{
  "tie_embeddings": false,
  "parallel_block": true,
  "init": "normal",
  "seq_len": 256,
  "train_tokens": 191800000
}
Each number is 500 + 25 x the weight over its row's rms, rounded and kept within 0 to 999. Layers, rows and columns count from 0. Numbers have three digits each. The size before them is the row's rms in percent of the matrix's.

# up: layer 5 MLP up, 512x128, rms 0.257, rows 499-511, columns 0-63
# down: layer 5 MLP down (transposed), 512x128, rms 0.234, rows 499-511, columns 0-63
up499 102:516484485503491504496463498525540491467507454453480490490510479520512527507496476455467535492512500482506479527528448475534512510444491475497492482513517522450481541481517542514483516539507495
down499 103:479487504474492511490513535526512504498489511549572438523476510524491470488504513509491494480490559548500472481533553507503487534452451462494491488479513495494507502454514502509511501504500486
up500 098:505504495497492471523488500510496470457463515504547507518525528444548498535496536488496476528475476504495507499495486487527509507477504538485549567512479519476553457476534549469472492502537482
down500 092:481478531506462468506461513478500522506482495500472507502464476511483491492493467523513498473488555472467496492495525511497486517490498510506518504487559450513471508486500485480513513564480518
up501 108:496511536528468518471490505527498501497484474504531489470518433506529527503552487504540501487495522518458499509457490451506466502488530483474519490437529502503518508541484529528519490491551507
down501 094:503524528450478513490510497504533456502460490477509520519473483488495533470491498454515544481484519532454480510500541472470511518497491514474468500518514518479485511511546528489554489535527517
up502 104:460459517482487462453494516495469508464530510500507497501511535497528538503532509509487488459547470485504527515463464472514517518516490462491481511460514525459501516521438519500541493497500514
down502 110:486511507498549448513526481467522563487461468473506492502513497503516551477542509497518532486459484470495476495517512520519489451477446491508499508459507496491536474508502554440472543475434533
up503 093:495542534497484457535496512527493499539493464546492532501524497503519533531512492516498487501461489519497543474484512458497544553490525505512507505525491511476495474533514484480491479485520494
down503 090:495490510460501462472447493546498523488487496505540511511536507496473527503494476506500449510504484545573510490526505477490531535498474499492543495474506490495515474497501507475519499506500511
up504 111:513476538506499544460504483459521462503488532450549546496514484515500514511544497493531521513491510520499530476449466494526513463502492453481489545470509523521504509463511524525534485526484515
down504 103:501452470473505514491480513504481460488499503513505510491477471508482494473479503501555505511512547492549478522482483500493524497486466509501514461508503504506490484500487536515515510454463489
up505 105:508517485452493499456543488479493484523472492495501541449484531484454536500515503505480559513499541514503519509522471508472508480511492519485528505473520497495508480509534502476484532464504543
down505 102:491468479462423504489469516477528507528532486502473487508535486492480510482540487532516505489506481459521488521499509485482527525482534481492518455519525495473526524495500527461497507464514495
up506 072:447521492476451470514524452482480449489508539487529504471522540497529507467482518514535512499502512514499508480479478485487497521508469512468506469458519510487523498494491482512509510507524473
down506 091:455572507522501471479522482479487465472463550523478503508517517473485529492494494464451502459504486518493514502468473489519496492531502495509512490491531459484515496497481540497495486494528465
up507 105:473507491498479470533498545504463543498501472515518491531547538476491500531528524450516489496459560494526471490510502464515480470455482521488533527520472495492466513483474491541454533464507491
down507 098:504480549470490529465501476498551503483488510559490525517442474505482487465482479487519486513518481528474515485506538527478511542507494478522486471453520507525515517527491513460539457494504476
up508 102:488535523440528493512471475490498505497533437498440512505500509515505506526457482531497472532490486515565506528529477512485504494438489522499496504523478477520526490519536513501474517527473489
down508 097:459476512488522508469523456486496494534516510471496534543499464525509450511492489503477521513484483500514507502525428512537521514551466532467508487502505504510469493535512494463501523516523476
up509 092:501485503474501461493551469494495467481509478481487521446546469464523501536529496484514514502552529496530505485447483522502535504461524482500497517527499542530458484500493512515506469478517487
down509 098:466520505486482481494500488458506500484496468476433525521461488500509498508539475499486492494563513527490502496501579519572503482503487491509500493509515471507490507499465505500450517486459505
up510 092:461492558464463526491500473533453470493478497531454523472534490490496512506531526506462453511516507478463529496531488491521486545497485482525515467465485477490485516549499509506530504488509484
down510 091:509493467497492508467480496485520536514490506520429495538496509524530505499542522490526487520518502484472488494541539462481487508504490501523525531520492487453457495479501523521509485469504512
up511 090:509499501514500473515491490499456507528497512496497521490499485449496518536505458486503549490533526537506497471493446510504541446481503493507502506498484475513481502512549509494487517530496525
down511 108:470527502535495504503493440501469500527464505515493509483502489493552503516465469442512544508511511484500462465480483495490497477510518494529511495486515492544500519506516529496498528510505483